config = dict(
    n_layer=24,
    d_model=160,
    n_head=5,
    n_kv_head=5,
    head_dim=32,
    d_mlp=640,
    vocab_size=2048,
    activation='gelu',
    norm='layernorm',
    norm_place='pre',
    norm_eps=1e-05,
    positions='alibi',
    qk_norm=False,
    attn_scale=0.177,
    bias='none',
    tie_embeddings=True,
    parallel_block=False,
    init='normal',
    init_std_qkv=0.0395,
    init_std_o=0.00571,
    init_std_up=0.0395,
    init_std_down=0.00571,
    optimizer='soap_variant',
    lr=0.0043,
    beta1=0.95,
    beta2=0.99,
    weight_decay=0.028,
    lr_head=0.00843,
    grad_clip=2.0,
    warmup_steps=200,
    schedule='cos',
    final_lr_fraction=0.1,
    batch_tokens=[32768, 65536, 98304],
    seq_len=256,
    doc_mask=True,
    train_tokens=490700000,
    steps=8117,
    dataset='wikipedia_en',
)
Each number is 500 + 50 x the weight over its row's rms, rounded and kept within 0 to 999. Layers, rows and columns count from 0. Numbers have three digits each. The size before them is the row's rms in percent of the matrix's.

# layer 11 attention query, 160x160, rms 0.204, rows 0-54, columns 80-159
123:559632442548484472592577445410512570506578523437540519553517433539496485530511476496522531440439575507510563390472444527555552605430504577478514575391540536525519522536523559450461520480511552513546504469517422509554533440547544520542539458
118:426556487489468414467489466487471553620472498649431509601539450508498514497432435453477454442534483451448531490517497471553570589426516554496522452433483503563522534395451545565477548442426478506457491431496462489524521545486458362548405497
120:447547445531588522511489494496574450490440534546522553480493457533460488543522523553460502540517590441451480421417469499518480481506510403504580477473488505593470614423455477485551546495491480533477515481526522461547527535465576460541465517
126:436504439545564446531564399466560445448498506571529484466531523471531505536442578552493539470439461559460505478558501486497598543467458556477503516438552537522404532433511511526475522470503562386488564614534543425479514456530482549499615438
123:526462540578490458522483520572555512486483542521546434463520542476509500531444447379471632476505456490395514473450547544521548402532432463515403515504517507530486446500511487546476456438516481565594500500407510505477524469484518518499477470
126:453547424527532510542501611565622443463513485558463477538492482476515518472477473405555454509464531470440496492495467545574484541481558398581580511471507528457393523476604446505431493525471476425553454506544524486547431434517491546453547497
121:497542474486524561508468486441525551553634462407426498570512484550542477473465520487508506441486503350488493402508533473520530478514531474445471533591479545505569484447538543498437470462527423389463573528510527427508488480565545592454501492
121:437475533522449529502571544535451507543432545507391504494527580519510494508575572551470560467521526408406603482505497530518595468487385499517492458511454549552419535518546526518435489527489532450482419609489498568487561516427427511406472461
122:397485569418512559569498415548532545395530532505486535495529515497555521548445519468481461412441424543527498396541451498446488516508473454467475429521528486504463518479504477517466495374611477444500539392571487576501522583440526499497472481
131:568498477501494469519397481451491564517434460495526501568539502469416461479531472573491428509525476529451480486525484487604577505536354467609603462545486467547471525452536495567449560491547503513380459470497532626568459491451539434460506485
123:550436574514570491416525577532497465586465478448514562473562428521543462536527483456457458496515510479549442594462500521512597463582527509441590509487525530455513479453521526378498627466528540451559514519478447536519480446616485499449481435
126:557458464538534472574494564467613581514454413528440558611546574470516568473476521406442567476504494428547397529439548541482491451519543516494451436522588456479379508509564563588509513599448513518523529468476477449516439550505494550548493502
123:572517523520514453487435453526580536427551589491473564504481521628408504470475439522487425526488408487511473432466463549511458413466429425419494512492435523547511518396403517435460511486480489570507469546496490584492440518611505501482501435
134:476454594487478347456492575546534539444459439535483507468547437434469539532504515519467501549438553453500544504520456528551466544489504460535523545494596486473627592431453445490463501436496485584563551468510482382455563522567577528487562508
129:569479477447435435510564451531382426494561536435468544532525432485537501479455503438485437540596477389578532577546560515465482512478556571502587598431531500416467577475509544494459537502518525545459513554546506479543545475431466572465527468
128:582404505469512521464392524588571475511516566522559520481453549495524488524556447414526477470497501496471520483412478529445475492490463487522515562426522538535455531549613520433599491372503437438489450506499525558539462512424461479512505535
129:527521513513429561471413536457443551454506512509501475473418461557465458371509432481445540517515497618489452496459561475514525466525578522512518614596543425478474542472528529496430403515453502507538558416519483575505431476595439534507536516
123:502470505495434543511514503549596589489465444491471517433462456501514458493523483536424478476616557612559460497525446594439475533522519571514541467541606509471495572495402533518529559441490511451534474549536501528399448455548449544496492554
128:504473616482406345530447495510456489425529523484546498475466476442509420420519480515504500510464492521485435516496567473478539464577530543472461402448484533511525491518477564396467560509509563516515404516564443432534579476433511419516514490
123:478565471444475521534463458494516525558435572531489519543458487488480428450585529517482561621561465450486464492514491520437487484505540566538479487527535521468468507454543494577511510466468382477475575470504497528476562392562499490514500543
127:491569504535516502514553460438508543536461483418483528443426510502480401502554373511536468527547523510498497523565448529588497437552556416521484599462493421507538463381471465451484399500446539516541493482438486506569523576416423494518409427
124:477536538446418479463533514477513471454521499538484514516584538514454467543438467455533560488422485491438476532585506526475524453496509497499517394490348469495475441447604514461547544442530527488550459372629629539444428457530535428467541472
125:494464484483494588464581473466521590441492591486488474445505609420477543474495510556493485540505442596487532513395464568572540561456516500471534417535519407537521469453428528479588537508584444564466460422602474476441533497481435565453499507
122:453524372528491548525475467535443424572590469486501473566571507558446583557512539516409490470484483582525500562508565576494427493485551424584443550525555494477475505514536475497492573438546461548460514511479333626487518428497486490425437503
117:536465603489454399488496482394508509539585504515526515535558485543487477512530508516517550571440498407466475542495531539570512370446626496473535413451584517556425509492491488508447462522419441477505551516515458477428504506465554483472486470
118:532510530455384467522526419478521514380506494516482481547515472487500521572429514492571584464626510538515492498493436416487446482614549486513500643573504407512535470466600560453486569470507566496488496471405646494473580456413569515477467511
123:574586564516507577463484442549420503550557459411439538520540507500487421610509429419495440443512555504458433495534475483451584520503411500430512495530479564479445494515567420525539442555545474512550457518560501502527575511535447464604544507
126:483429416575503488507474480422444425417473508477573613558538487403553468525490493545484497446486447532491481512518638516529480517534640463517446408586524512505495475550515468437365557501481512532421375512447567458501485410534509497533538459
128:479461518483531391476580568551524519549586458471464498452530509507497485513551484432543442511406515519529518527505439473594569538427410532447524480499457477580459482469499477601431532496449558534554514539451428590446593502402397477573552521
124:482528501484480453574453460443470489617497526430516475547581580540573514457570544542548543480514470443542504593498497451499547562549555552460494524583519558585564462458518449490541553428482423472511511481450512529491526569572512512437515546
118:436561508483546491461437536501431524400566446407457546538443490520520469492543475411475553501477466475580506568440555547495559527530495545506535439456487484554511432511475502550449510416499547433497465481536536491455488505478521542472494506
126:446470523494577461480498416413470476414538502485420458489541513449473535411445530425340459526539565522552574540527522459476514481515502481469495552516500454532493490506397457488460482458533477498522432537454544558549529570493524455504524496
078:472482452522506428528531454528476542463548544402538497520542514432503499536531577452554559435393518448522549495458554476442391464475461542592518445378507536448503502397452448504468535479525557469554536559464620457481534449493491510435513499
085:497539567526609485535542502439471418484455503503553455498550470429585485569474475435458589474498592563567528522411530435425550500483513468577568500581498494476506464600514461572431495543487502385511467495493505538521470503500528515546490420
088:543421439545568548456490527565378539453522509517552527551537534581493483547494478461476480445429563433545490402451483529531459537461495560475521559534479480416423548491552479504523582492470468512388522588516461510431506496463505515586498467
087:524537540582496464509535479528523493578501511507476478470501504432548508486510558562482563469518435499529588529513506548412388515427471501461467534627505513495415495510475442460519446426527561449451500570459517505499580525425521514469436448
086:523508522469467496479505546508438512439490535515559487443558555432499445443429487513514560560473457444554554551506562512517549391551502472542513561434476451459537357465474473500371500588521543479498491472427492523535534556447484460522430545
087:462465472509524508485443461506530503506531526427444603511565413605516423543589435588430489534604591441479418511457476499466529551479505511516469524470459608501475419498446501451481496519444481458492407528500471444549518442465472526472513516
078:569500547535508653479509405501488431541537456531467519404509503423527581401499513469476474509533465560458437403538513460498511507508455528472560502568480549532516599420530509417469571451418425399450448565475564528440471452479497498626514521
091:565526541448603591526485549532435502470480601475563519489494466441501621540523473445489478564514446480431412523538439559448525467448510552368426501495520434446477547608517416601442490528510525452529510455517427453547466464438402489420430529
090:572477561467491503418421483576461566427449465468578536501581581533603484523474562516499465637453519590366509476512493509472535541433477502384446484565423496455456501511461446470471530528622439511530528480534486524477491511483400509527505431
092:436591599481586483539477531593456411565475541467439318473495510455465569495418477414530481470536512508487470436529558559528458576525466534544507453459482561446438434534480527579483464586590446536460571527495479502520468373549430413449546512
085:527461488503482442521516501506439448452551535551473505508523520568483509589565443528465464383508408458437530564522485573431476457457476455370566416371509583459516519526544548474460528518525535567518437429498584540454544534442593506436548492
085:460499542519463577550507535434520555450521551518494476486494481519510498415460503498446523594521527492556556470580480448384471410527421575544541463559445582628491538495467534577574494386465494560450604480467532496543462522476509537501422575
086:579455388571576464512496487490456498506535451568465551508469500489375462451517525408544517556469587419450531547553507512517539567568634545461447404504455478576481565508553588414546545572557507486483529410394475536571553502493499596538534543
098:462479531365499602503587544494421576507527575537419443500479443490464424526483599603543503539461561608485530487524466545511473448498526529511537518514507415462444503460505541504546499437507384523591504469522495484494450502554556502497506513
090:453513477534541473524525526524556527461436502543526565507378423476421431469548560522471569502512441541536462396456433475384428533511524585445472491456588438518514482483528554437461440549564550462569538511473548453503511518443561528487414494
081:523521407441504482593389483523504411491456566429487481479417448542569546581554543523483534543513596575536503464567468502502572512432492499525500634465440504452533536506542440506519473581555461463433451511433474417449484498484579502480542598
081:458549551512537511472489501526555486443481492434480400542465386527579459450462461465544500511409488407444522531486460474522448571556501470520554443498545493554522442569537537447520486482506456576474631454545458427549474433519547522473514425
084:579417476469465446560447480470520523540448532480473477503446497440472496480374584533492467528420540475471558519433486455538443529549493469556655525472540535579475506441462478459467465424497457493469374477618468436461426466547488492444450515
086:617501520594452480505480506557454584493427547498646522520548530495512410522506479489566495398438466467502544532557530500536412444422454534427522522606471500524485537492549532511479383438516541588505560536426541573452614421512613509453435515
089:597484466444440439516483565539529571501523510463443450528526550559508480439497633532549510560496471504463464450535448480499458432555599575478455514505616600485532485520545380609573569581483418521533504504494498484452510509525575419444405519
086:507399514534441478547579477523490541449472457407502579484514442461464465553555708361503441587544535566462509531524556567583487449475508575516517545506504485541540524523557513533510531466446495541485451510446590505556564563514486567516529452
079:515602560426507458538404509466446538495454479538576562546388462484489428403600567486428518507499375503446500587483595497578413492457590500533511627566512440473422384517515567465487553476535492440396530425457553526513456520497480500535502445
084:559344479560453534492434525538501538498551496543514456403515464513483523570504574502474508524507490511475467482472536458427554488562484592494493541513516503460512444481539435513516591582580579558424509425515540524522419433528501509440571451
# layer 11 attention key, 160x160, rms 0.201, rows 0-53, columns 80-159
105:582541534491470434538527547475557586460625582446548512463502464598519516575471494519453529424566483566473653475449521423559508427517526491593542473453510447441527454588441499528436469432479534507449500430503400486505556558478478484479558510
099:582541458511558482517435476551542463445574469517479457475520543517421523434491540506474525474549539489447548590567601456499523457485458523452491448617536494524427384514598482510500460441540477546509512444429627439494466466498552481483532551
108:572433490539502482473450489561490468484515445534515419480555496400432438459614452468548505490540480497440557459533635536508477540603504441424487518481467501465490482534556457400504454495501465434578494523449530565404494541521503543469489494
110:465582410497532441488537484504537531488416446481382537489500514501452561540508527466417474457485460497434521499391619552381576519572573529543527523464503512511443516487526492494497626438501583537464567523496467490503609486480574483478444518
117:498526456463451580506427511516449498443451528497486474459529566525556518558438563461538469533509422450588471484474591456500546513526437533481326484475517482516498542455446483538457479504465437501532584423459535484503531432439393459491395493
118:476592455474540538492539505531490454484482473586642510513464486429477521571528481409522588531488489455469504575582535535478592485540562533621484585446539483544470513409464447512545556515453542536435431458385476507510548517528545528494514504
118:621567630499567523550570545472542497553562504520403465468550404463588452454541453601515544436362507498457543515481464471567487499596457517392508531512471436501526493527597429507445530442590524562467452576533488444485474596532478501485469509
110:469516493521604538485489460467551552466548541506398539499490413412606544332496594361528571529509502457587505529453526514542505458501524515544561540592506473453567512433554442527481597520530499501530511529443430531488536435411393485489441512
104:446492412430514525464477529452586606490507577460537538516453576538499536512523469474443409374462482482578568385484447600519582407540519531499413581503431433482557488491550558496520534596508515559501521474496481462472458417532503507455530436
114:495508445522495586480438583496479585483553425454565512486550501500559610493478496531523522496451538590410439526536438526461549512484502512514455545454525439486466573436414524468502584474489504449501511482480590514488524478465449434486420507
111:609465531467479509614421461612519374506451475513446514483492547493500512434535641548480516510500524603416546581490517558471550512477578472564537505513463412582473410547577535467472420548459516596458448573441488507492558517509507544455454496
110:523527473573587497539493473523462494485566476427525497508490475522492467442467472455538516519509420496492487531552466585548526523561510512532381527437515498600553518543566431449514509569555495559461530511544514501455530570468483533513384495
104:528469511455510524502513571517496563555490444496507543537519420566403444485558477452549419437485432479507535510597669573506405461471477523528420439489417488493526518584560651479540535506441576551462592509452483513589498493462475492513494519
115:468557455462441438586462542548567479479516500514438519511556499475602414518523448558569484532498431566546584481498533488479478531503536464518564576467434591479442512449379484484428437513561496454419520503486488524406399509558556446529555493
114:534542487459540416465493500413389502398378558536421433510449500511504535621535526454512490418511481640545517559548540535532537648467519508450617561496550604488550577489482494416547436550521562595549468514559541540540495514459474560486464511
118:509507459497518593498563538457449477489539459468476560520515502455506448489509515470499520442478545578527510464443561502474582364445507547467549511435604472532485430522597550402453469572558449501487436505469488609476557542533536518586488509
107:457424485464537519508481497596519495523524544432523466590509475591570475507484480601527612535545410489549480543501611547495369509517484583504544475448513516550539526509572523518557485563498529526526525442488529576561473495462418474543434458
110:530560477520438540523525514513555544518565483458501462429522517526409612495494500539441462416529431586487399529582427520509540452553454456541451477431439501530503507442467513354462462505544399493520468549393488508470499475511582569620542479
112:456474454521500490513559438625427542424566434551498480534461465458410494526447493585417538516389398473482471517500408459534520459505546485471458490491454544531495424520573514483573486485495569462533487483476413461513469422475389484571546447
121:637472499538535558475429471412472420558549484477477520443491506555491447484422526493543563480444514604542428491492482564585509502529437539561533482460479515491496478490504491543452443544467484516558432507481534474406513415545572539494469509
116:537493536559541529417573489578477539485463511557452389537527435531463419534508568674528516460529451476522540449470514494515542532564499439517510457476498422534517567485409539510451512469511429466422470511459500410448471510402491571578515459
112:524504535520551482531530506467483466488498440455479522514533447442469558481365537483429471605438423491437542495542495561512613512489455474436520461375467489524600488549486492516557469441426496491407545397621476521527414496477571571491503494
112:527519413567494542467577411476516554553481529556549485472394474520546436529545493470511453528533464525418410470568538575550536473454485553438519460508452523504482454479491517457583449431466528525517446539477574427421531488428577469518461376
111:526541498471539529550496431591415460479501426461469506535572556483509479451498488466527553407439555505576415442556545561548390477597500360491562565524500461559564462478497532579530546497503489463496518472506405528413459405506487488520435530
108:514543456537560469505488612499502528539547556541509470583482526486568414521448539485494505579553528529353487564485572515502416468510563515428475555529385633538442522505478457514472570509409459475501427513514432442496563532463544532521477501
107:511538501506458550499560429537531491533429527480536474457477463535578515425469463426437532508486428511530417530515493506417518532405457514500507531482462486430524502456481517556463456567418485404481536409528462472457546495421552492490455393
118:483509476461511544474519560440501456474582473563549555482500518643523467459536579484488523558522476453487523461525503483495506504502451538449475532615512487486491529441439504502500511475421503639422477618541437602517531385507437439544542588
113:446471476542500647516534469502533516481448558589608491438524459487482448458473441508449448412553509420479604428519498458532459586434529436491517495458468540470569464561432446528491538522542517495514426549417507446463496485559501502551438519
128:493522500534457471553511490543547418469520506421469536587548549473527490440442473498445485479492488526500629488448556485595598478538466493537512501583402415389431559522531533509438531590558480424507458442609548480483508541564528463426481517
108:528513459490515577480489491501549505502555445590511541474457407509513497403529528546518440544434536469440454487456506509468484503498526470564576540526440477525600444434513580584455398575500490505423469486451541492492531460532521431428439482
110:433521534549499484533405462428535547514510455434563351577489473565489457556470533409483522460506590513431566446461525529532521616475554530457509548475480390488527460573582541487380594505528478449505492512498469590509475597478553511507464451
112:524369446372511400496602546517538572568472605521473546478552435488473449460437538479433554498530591451509464468381491485452528525539522492514485475445464544432570516499549513454389521449421454552462553461484463513483459559485408498569475425
081:538529517518487534537362538529500481460485581451444506529491401441522469529599460481515480549485453504493471543446446510499424510508502507581549567457559475513465457529466526607423554567537531492504488425350458474463491530571513580538571458
086:472462475450519521480535517552473484498442516491521488602505444401486640495547468436501504498625528500480501477445445421412520426459403538558612492452390440565503472485441532473455525530546491426449600479518518523493508458489546353388470452
081:531479491499524544418504514444439440487484475464489501426432439554549444483532484424525383471578597477530476398486539533473475617543503531556539523515481566604533421454423416419559514506468543489423508574462550510442496421464558453553528492
086:495496560577541452475547507519567508546508515563549486506471482528494583490452488514522511561519545462559558527500494505441342525503448486488514531495538503492582401493474529436547526481482552470528514432465482531456450426552449549499372549
087:493453427424439496586536508410486563418398515464489491544470490468343497492490599491448465469448463522463542512555517442509486414503477503480599542457499537481535536515567498523501571441594503511485445540510600522472497517487577482622465482
091:502503532455505467416478526547540447424419567544587579524458508512412512472500493549507557402510474489407472487479501449510495512508440542531487502515552629461590456465529579457520536427518495430387519530442452541458642415448438525502470509
088:548551479581473470555555511466480523632451477469475531550513519506521487503470438572504462457541549563400522495505586457532628556568452438514597555511469409448525469513447505515506543525449488522476500636477550522411498533521511446609506580
086:418574566467552426441597462457471489519570406463460586490456498535594456461444435487419470522503471611493402567530483419451547454447514557458423528450530489565545408563514548563497505369489443409577477524541546422472488488524480554488512483
089:525508550351510516483507560527501471493492534427443420505500520499642518478478517389468461553490513469502443473505519533555484516461486490559506373546520508459524507500544484530534527549453548434524407543454463476544471431483462414570545481
091:450521486492454505509450536563460466624493447505426505421467506570456547582573404498478512484579487439497428517581616481502504540540541450500494506486507558481395435548496415531527490482475490411489513465492507575507545500485407437479455490
086:503594471451521569455434502505567490443531487529420483519500531431490470515520476548486485493399514534503592417490528581362541601515510488440448534474495526443543583537427553453506568427469443494462450612514451469515448566448507453448386463
088:492482587535528510444466585451448559512481445461466513480460400516414476422502603533532564451463488569483456443471478495398463537537491492439450428416527553546517536400515459462497524436539477430498496482470565492476542472502486493524405536
081:471472594523563512497435477512624478506509624492508513522456577552517447516433540495460468577518624524498486471415478489581567609561470425539468462509484461555570474467419472397490524514454512559582512425450462465450539540513472467490536435
081:458526576506474504537562564531438416488533515537446447467590532526560513490439555521503440549440456409601504422557505462441478536460525593358522599518456486536521475490525542544414490432495500512506452488492494548508482484365556493449448447
090:530516498414499484613492474513522563461455458451522453614553515535555580530549416498468613630473527502546456467384584447538538497482526524452450448412520439467615478567520468434441484496523480429525516489465537494556492540468432527563457484
082:452503463482514466483459497474449388352438429533505468490506458450494517551492514527517563592461559587526609548594452480584497594468456483583567538505517488438446410529560447454463592509575497509375482460457479575483533500499564456504530528
085:577478471607478484462490491638425579520510511493443570454507419491536558368535504512565553448415518451483475481597485448555453588453637533480471490484547432602555433523361555480546526472541523390506506528546456570456508577545544521413464555
078:534473559417451511530572506543422528456556512552479507475516404501522609493459647415488537394494487555395493533339461543519505507462513412486526603551574465470447494535481453566477516539494480454486497587564528534463498523533397474506431433
083:469516579491463488477461548441472573520495533565560573587462578482600499486547551459492431556501498440554539510512467535471545553426556586518491581598527491423418541461471527488563501564513472506472514506448546499594433422435479423524474586
087:560517466564502472483504519450544527434557432505485520488479491578450513469509541532473583496428438473530531510480474472446453550511415465467454469512475635508454456504469551548441471555595426520543455526487514484530556516480561537549502518
080:465463457532504478544533511431479443462514516541597563518568497462478492499505448458527617470447573443679564476439466521504602517476435467510467543501491476421535599499552478614484502520509496543512515456603525551440427539419524487506474486
083:496445562502520496593491530517511538444606418496557519498505472481524418525505519533575525491462441510462492491503522488596423573485538500598529591522473384463506439547565507455473480503460527412540531483462540465480547544530633592521488507
# layer 11 attention value, 160x160, rms 0.246, rows 0-31, columns 80-159
118:483456530508513429501518529563504538497623493430595528513687541484579465562447527539429490413503559522498554485539479419430471488446471529591484518453477472572500508559482533501502474488548528462480515472455504539542482536461546456529500533
128:476457602489523549495476523565382497392526535521524467494498393473573501544516388448538618478493542503515519491504481483646426456517464459509545492474525522472470567465489542555466484452526520548611443456455519460466480458426539637543485473
133:360433516523423471594526466430472559534562520513492511433482502476460475511581422483530394547483515533519540507509576524542383475472440462496502557446552461471461561553416590464469505523549512442576532481540462488472462555581617442503508457
140:482511490455497448487543560387557573457562455486462418476539516628477527522504512443467573470534413485539385381547446451470615492401409524447514495490585543472490563490503476454495508472497552476560517499497517470527376636398512465504583484
133:500446580431527487614468528468519554475446535497446492474522531490610567545479520466582487508575537538488594472488488610498513499509457545472481464533427505579458481486533601482518568426528466502453522467500581498505508456471463474424499503
126:516454518491530475527610501483526438607433567492419535512554541461486542522534436512458434472530464465570495498503521517541487502518575402444509490478493463451484542489447493542427518440563537518465475478547461442378476452501577505501443520
137:503452562501480483531477534498468527591568532524374495488486538499470476448389527553558405562441540513527444507454502577426526464430486481528507489534448532528553485540522468454520548531434558406468513420452566545467400472535586478561606481
132:407477486547404537507574433466462531579474595529482570438486461528498458528490509467508452509562490574520571528424496509497454532523483435466452487524511471522529543593462518453478523569504639448574565461401591501525499427573427491583452471
125:526479511577498473421467514462395517578502447522455443501507542530487517495581466409484506543563537478523446527494540537519508502481404417502415490472537492520505506524497462500490669565415391486455475538474537487578428432416436407558487554
126:504542541536507520515480515556463482465479463427595502499485439446484448510406525432387486524498406542474453538508595434468451391518517566469529537406519583514476491466434507494591472466492521485511532585431464472538506539477505552493442465
127:418521538527559404502570497449462527449429569492509534464510465418565473573474524519579534518486528695520588559496484513440435529569515551473541495459474532463473482488466416489456448495553521555594493506506411593526489439512559531562541505
127:567537457471514444565575547570479521466530534533453523530509415496534437481539517565392552490473519567551479523505560524490565478467474440548558553509455485449486609444508556427525467542514410516519437505471406539503607512483480500426500441
126:537498550417477481554539473550431492530526461403517520544524495520562545354462475458453536506559420511543465507474468475435522527437560463514521399445449447531507548535440587550489605563500499536486613494623400432492595497410515375505409488
135:469486486542496533498471560593478413574469446589515510494483422486468508470507471442458644424576450412478560526542505503388413566446457503508541487461466546423467503505503475562551403476526470559496508549555556477482568499544406523479503486
128:468402519514377469595557527553447583507559590481543486506460558424501536512467539454493483455507547525434468445596467481531422520564514481455389469488480509550554452605504470509501544493497531493474528475559469501527549444608467481522444625
130:493465446419557540493452563583516573487445462494429496491555432436496470494449515531478493526508529491507507503559547446554504556528520455518474511566444439483453589418421478525502522514548384430490545500569450525502459478548413496530512552
131:478481549500427525498496498500532485477524506536613456548474439461466521482569533551516524456457387465557456526495533359497535513461488505414576493529550506471534570438493567416545444476546464477567440529495422478567517528556466512492491487
136:612505579511569468515557502529470506512508487495549485496450469592464429412506549533505536429498413483531516491507526483461391552544525469449561395474549433559510464555515574453558524594443434544465546429595455554523551511571459492463545563
123:488489498563468475554586456508576550421520443560376437458495444568536492490470453570582472513532488493408502512463503372461461438538506550486500532582436489461440455488538509419470429558453503564401466457537421506480365547577521540444575470
142:548474569408432440589446505500539449512423520427459460474471498472488501505485498433431523500479472469477570569532527430534490509501533522545558450548525578444530571508533461495482497537488549474419550480560503542614514548453437435445521573
117:416417468520517500479518464528505531542534512531577463494543486549436443552478575413488515476490444428556519524472496497565580499596461669485574569518508334433503535559490471468432529539632486484471501451553449508488528486472436499424511485
139:489560544523380517579578603510555547552418564444509434556467589475489600527479530509541424542551448479520483483544534497558499372454508445552461573431483415573552439523476503484436481578459521474401580576480552445488478550466461515578525501
124:545391533490470526430473528444499459492504504538520558489525460446536441452512575489588499557539616509569514526417470557539429489542494502420467473435468494513504613511572466440448391531452474540501527526510573503570503569439534616530568569
140:417446541550468456558535518548500413542514479593425617367551586577587448475580600427505512533528532499534473467500486524506498402541458442472523520496535490585551510484513452465532497543602542494386524528491510469507477414586477481606574542
134:453583463478486610522534553536552552551480435486524518448486506504516485477456528519479459655529479452536504605516479415495563525423470626514482482487465517540415554483427477509513467487531379448481546450521489425564414488481514503504489598
135:476539567540527431453499500508477496570483419569467461525461515518472538494506474573429502582436531565546512500448409449526519535482536510522463522468465533417486470457514549531480510442529552338474404385523562356478524464375527502478548537
118:429442530427513547415535461458434456562410514556518560487546514484530520499500494523497383608486547535476492546458576563440498531562579463405508475510521394496548469546546509475409443466452458486575515410515507508407421449520492495542434553
134:422514546542554543536546505532545495535471550516489557543421441489537442530495470426461576505409480506514517535392563408407557479506462545578496495473526543531567539451554510424550495511548526440532504433492376526515434607493478550493465399
118:499561526552437419541562592535590518599601560468497472506551503533471443514450501513457543560568507467543462533553460441472470527529437500472388508550504434535518455522477487555435513497466489443510577433488508420411495411478448475547405516
134:531454488540430518475490509530426459573627420505515525418518479537481592513486362516491399524518484534528471446518444522547458481526529513546454480530552463483514549479505505465532529494557530516471519536504516477520563431506458516477592525
124:441566531454548471550507510434465495483516465434538655495513429475491530460451468453476489486569576474523478531426440513414498472506549455414490520510518530407590620460523607452558392566516465470538537494552407512493496516567405525470488483
136:511546466548559506493517569572439507454508428514573482623628537476388501425563467474520468532539503415489437468566540589608516634491531411404462521475562471529504545593522434492498577516464480509496470408621565579476470493453472521526467536
# layer 11 attention output (transposed), 160x160, rms 0.226, rows 0-31, columns 80-159
141:518459482589514462454442520489520459471450467504565491481526435502458478452542412596400451480464606583578518457475511496528405502401586506483537575431565470548501600521525488488426526511497561442446465444484544591488428589535524472554528549
145:486546499553448618538493581460464509536480513436418409480509500546534471437512527481473523538554525543539428541564498566560372465582617484544532465562523476463507518487512504566503419530443464508527476437477408570480481457514534587497419522
149:444519465496506507476452573556549547472494488510546436398423531492518575534501524528552554510371423611543534518474450480507434543481469441480482468466464463492514540481393495450569444506543543553537534449563412455525470554535524591413509484
148:547481475479442446507551399512457429503491407544413446476484525516389544513476431512535469401569473443574476480523530477464542552439480501512464485441406421404477533512495527535511463453498547561498428470523539400541545488390549460535538480
153:428537570477457576493488491503477575504544537511495432505521517560541527558492529466500558458556562554442569457490459512512546475460348553439530523493467515556527514507500585520538511415559510500552527459448524624484520539443491438481424577
141:403537480426533527604668482528555476503472526533436498481576531468527549538483541471458502466517512471516462407523477525470411468460538425449494420496501501414517521453508573480447534595596474506532489559560515458413424451625602568459486491
147:462412597370469423440432466543439502488475560552525406444521566388429534468441464530417552518474410515531469557501487507478462496482591539465469382536439502500531524474415505498537551424541476497528411409558506554463515547479524422493504484
143:476512480557556489618479374413504520546483596473525509482526502424605457478511491518448533531498441534552554445453537515457510497605481538466418544522519509538565560514408523514521433502548443485557487457413464467546509575492405544501484526
136:526449520583569475481420550503588425556545436614498485495511534469523547561462484514465486527555496464450490477498494554488520408457507415483471352417545577519384543544504451518592581526546446459553458538527474552525485550450473496569539465
138:538531537574488509552495498439544577467432485540494540411412512522424459457517528589503532531529453564545480529491560503395465475490544536489536485511473428546453483501467481463492483537367545505532508575461536487421483462511523543534498468
137:485514584493485512456474508504439476364452569512545575471530474471502509527446525580485488523450451535427520541501504525513397507526521544580490508493541480443499487470472524538430384489538496430477512546585546442411425459469475630477512476
141:545444550514456433475557528545491541584593556429498482424476459479498483480549495444477451569497444511550513590440519533555547429517532499475559641468549475501454523449472559387491466488434432535514495560515455458543523511519434587468551552
132:502511540544432436497525517534489492466614469505480562492594468538491531507429436495417566460596482566551512591520442480486586494509447472492526511519570477477493534561531565518525532554505556464532515504559460559440525425543492523473552470
147:529506422517424546532411523443456489584425487615508491557505460502475568444520504609433496516562491471475502524526566461449529512512543438507484566485439456460553480513504511528483493592501475503431565482426473512554478511685491470519493518
140:542435503509469485507449530473466531413559503470580455544500488583548547566421504472426483459422471554429512479474593587409470493449526472458409482500524515523582465690438554464446567477546451577516486515509402533447441447594530472518541508
141:445519519524552419534488533538497506572518553538434495460524460475404505451516434533469425493425550438462508485543472508585506482506470412516470497534431571529493669397432472544446508521418421491547471563529465517515495548542573486554482509
145:451517514513501602478551515529391423552496519453491498418396467495486503492563481502516503441584474558507524528495528432538436474531454520457467564528461485538532437589567499420538466562469567495503456555470564467536514491459406486521422501
148:635625564491476500472514423472440468498598524434523516539485454660502434468515457509527425519510482455462499521457503513415479517527501442378497462441449483480502460532525553415574507528401508564505528493565455471550466484589539450538542461
132:542517565566443422431460467452473575518507450442521406531537490429514507554467431597556508510448501483438459484490441409539460531545474510493471484547516492534561531376432511484472466504417558553523493513524491447528509518492557519507538582
157:528494560446450393504533539550484513411499523480451520413526364527514555458475513395519387591454555438570554541536488512456488467471485540485502526423440519425509503527429540522425524523494601508648454546416489493528503519560488516546590516
136:439506486512575516497486501448483593451552489413477514430468503493498403481545526548416485461450487456511463447504489550559615495580432556436486370466417411444477480488464513497463429534557545539459520480526374549527610549474423501501533467
154:473537537525414463552556549593601587363459516578518458498453567487547471464505390494592531474509492561496528417491456543538528477539444361542430546498436420522566451556506520494515501466498498561499454511465538534486532487454495490509507431
144:611388556431483606408432576460573487472442550463476500425478512494571496530505536501443554662563572502509479491511437579499486451561482517453512477539465465529534533542514543507609446541508497510494534556534551493400438613470511569545483539
148:501435498505497500501443546670454473583461465527512567384472510501518442534533546468463554456496618440520480502494499524426471551550458519524480506535496595453507583590552469448543452508557483509501501477481457506475504525515436461533552580
135:474491558503493435466528506518478531566466489588492512571419463460509467435471394480599434550475574538465493543480552508524515536466466564531497395412442481510489509511513519467475504530535434512503461491631488488466535459540536413557491606
152:502514486395442413513566490487438457562550464467482414507518466494554443485520475569555479530510500453625449549526453519484525558489587581519489453438505558507475483468488600512505597518573533435550473527517429505458505487434492511500401533
129:413545595440540580498511477511559503573456577501512469412567528446484472611484510578464471527516485555481470460485513511428535479513549419462520466465525443579535452426514420460510398379552429528622465408612495580549496486520471452454456561
147:448485548519507471501477578476581537433529457460466500474457506485535446420430514494523544491382506413573560562483558413481511431564582540536551504512478502554551514485501515397463440471481551429496493495478527429564482575472566504465453476
135:492526543500511405536499501436562552549569418526459523541541490448502461534407522417420656494512543506564518496508482550479511495513488531441435464485636404532474449513495489569455477499460490527551591492441445368433520541514504511515378535
153:544543432489515540550407502618594542479548460536524475464494546498499510428469499538530374504486462574505402448577408527441575521525500556517556439596533516483480533494485518547539546516557535445494540499561444527502452470579443509489525580
141:516512490466494498462486509503461531528550526364506564513476480593527513434541434427466452491549439541508524522559473506369369453563450460469471532598496461462592474496492539530512505467428493498473551572556515526517483579461434472477434501
148:499474459528598536426529518525528410501466444528493460597605476529492495605512485354419420541542443436486439560534594665481479467515541387462494479521498442553512537493530515479543574468554557586481492450518415475521510499401450512474466443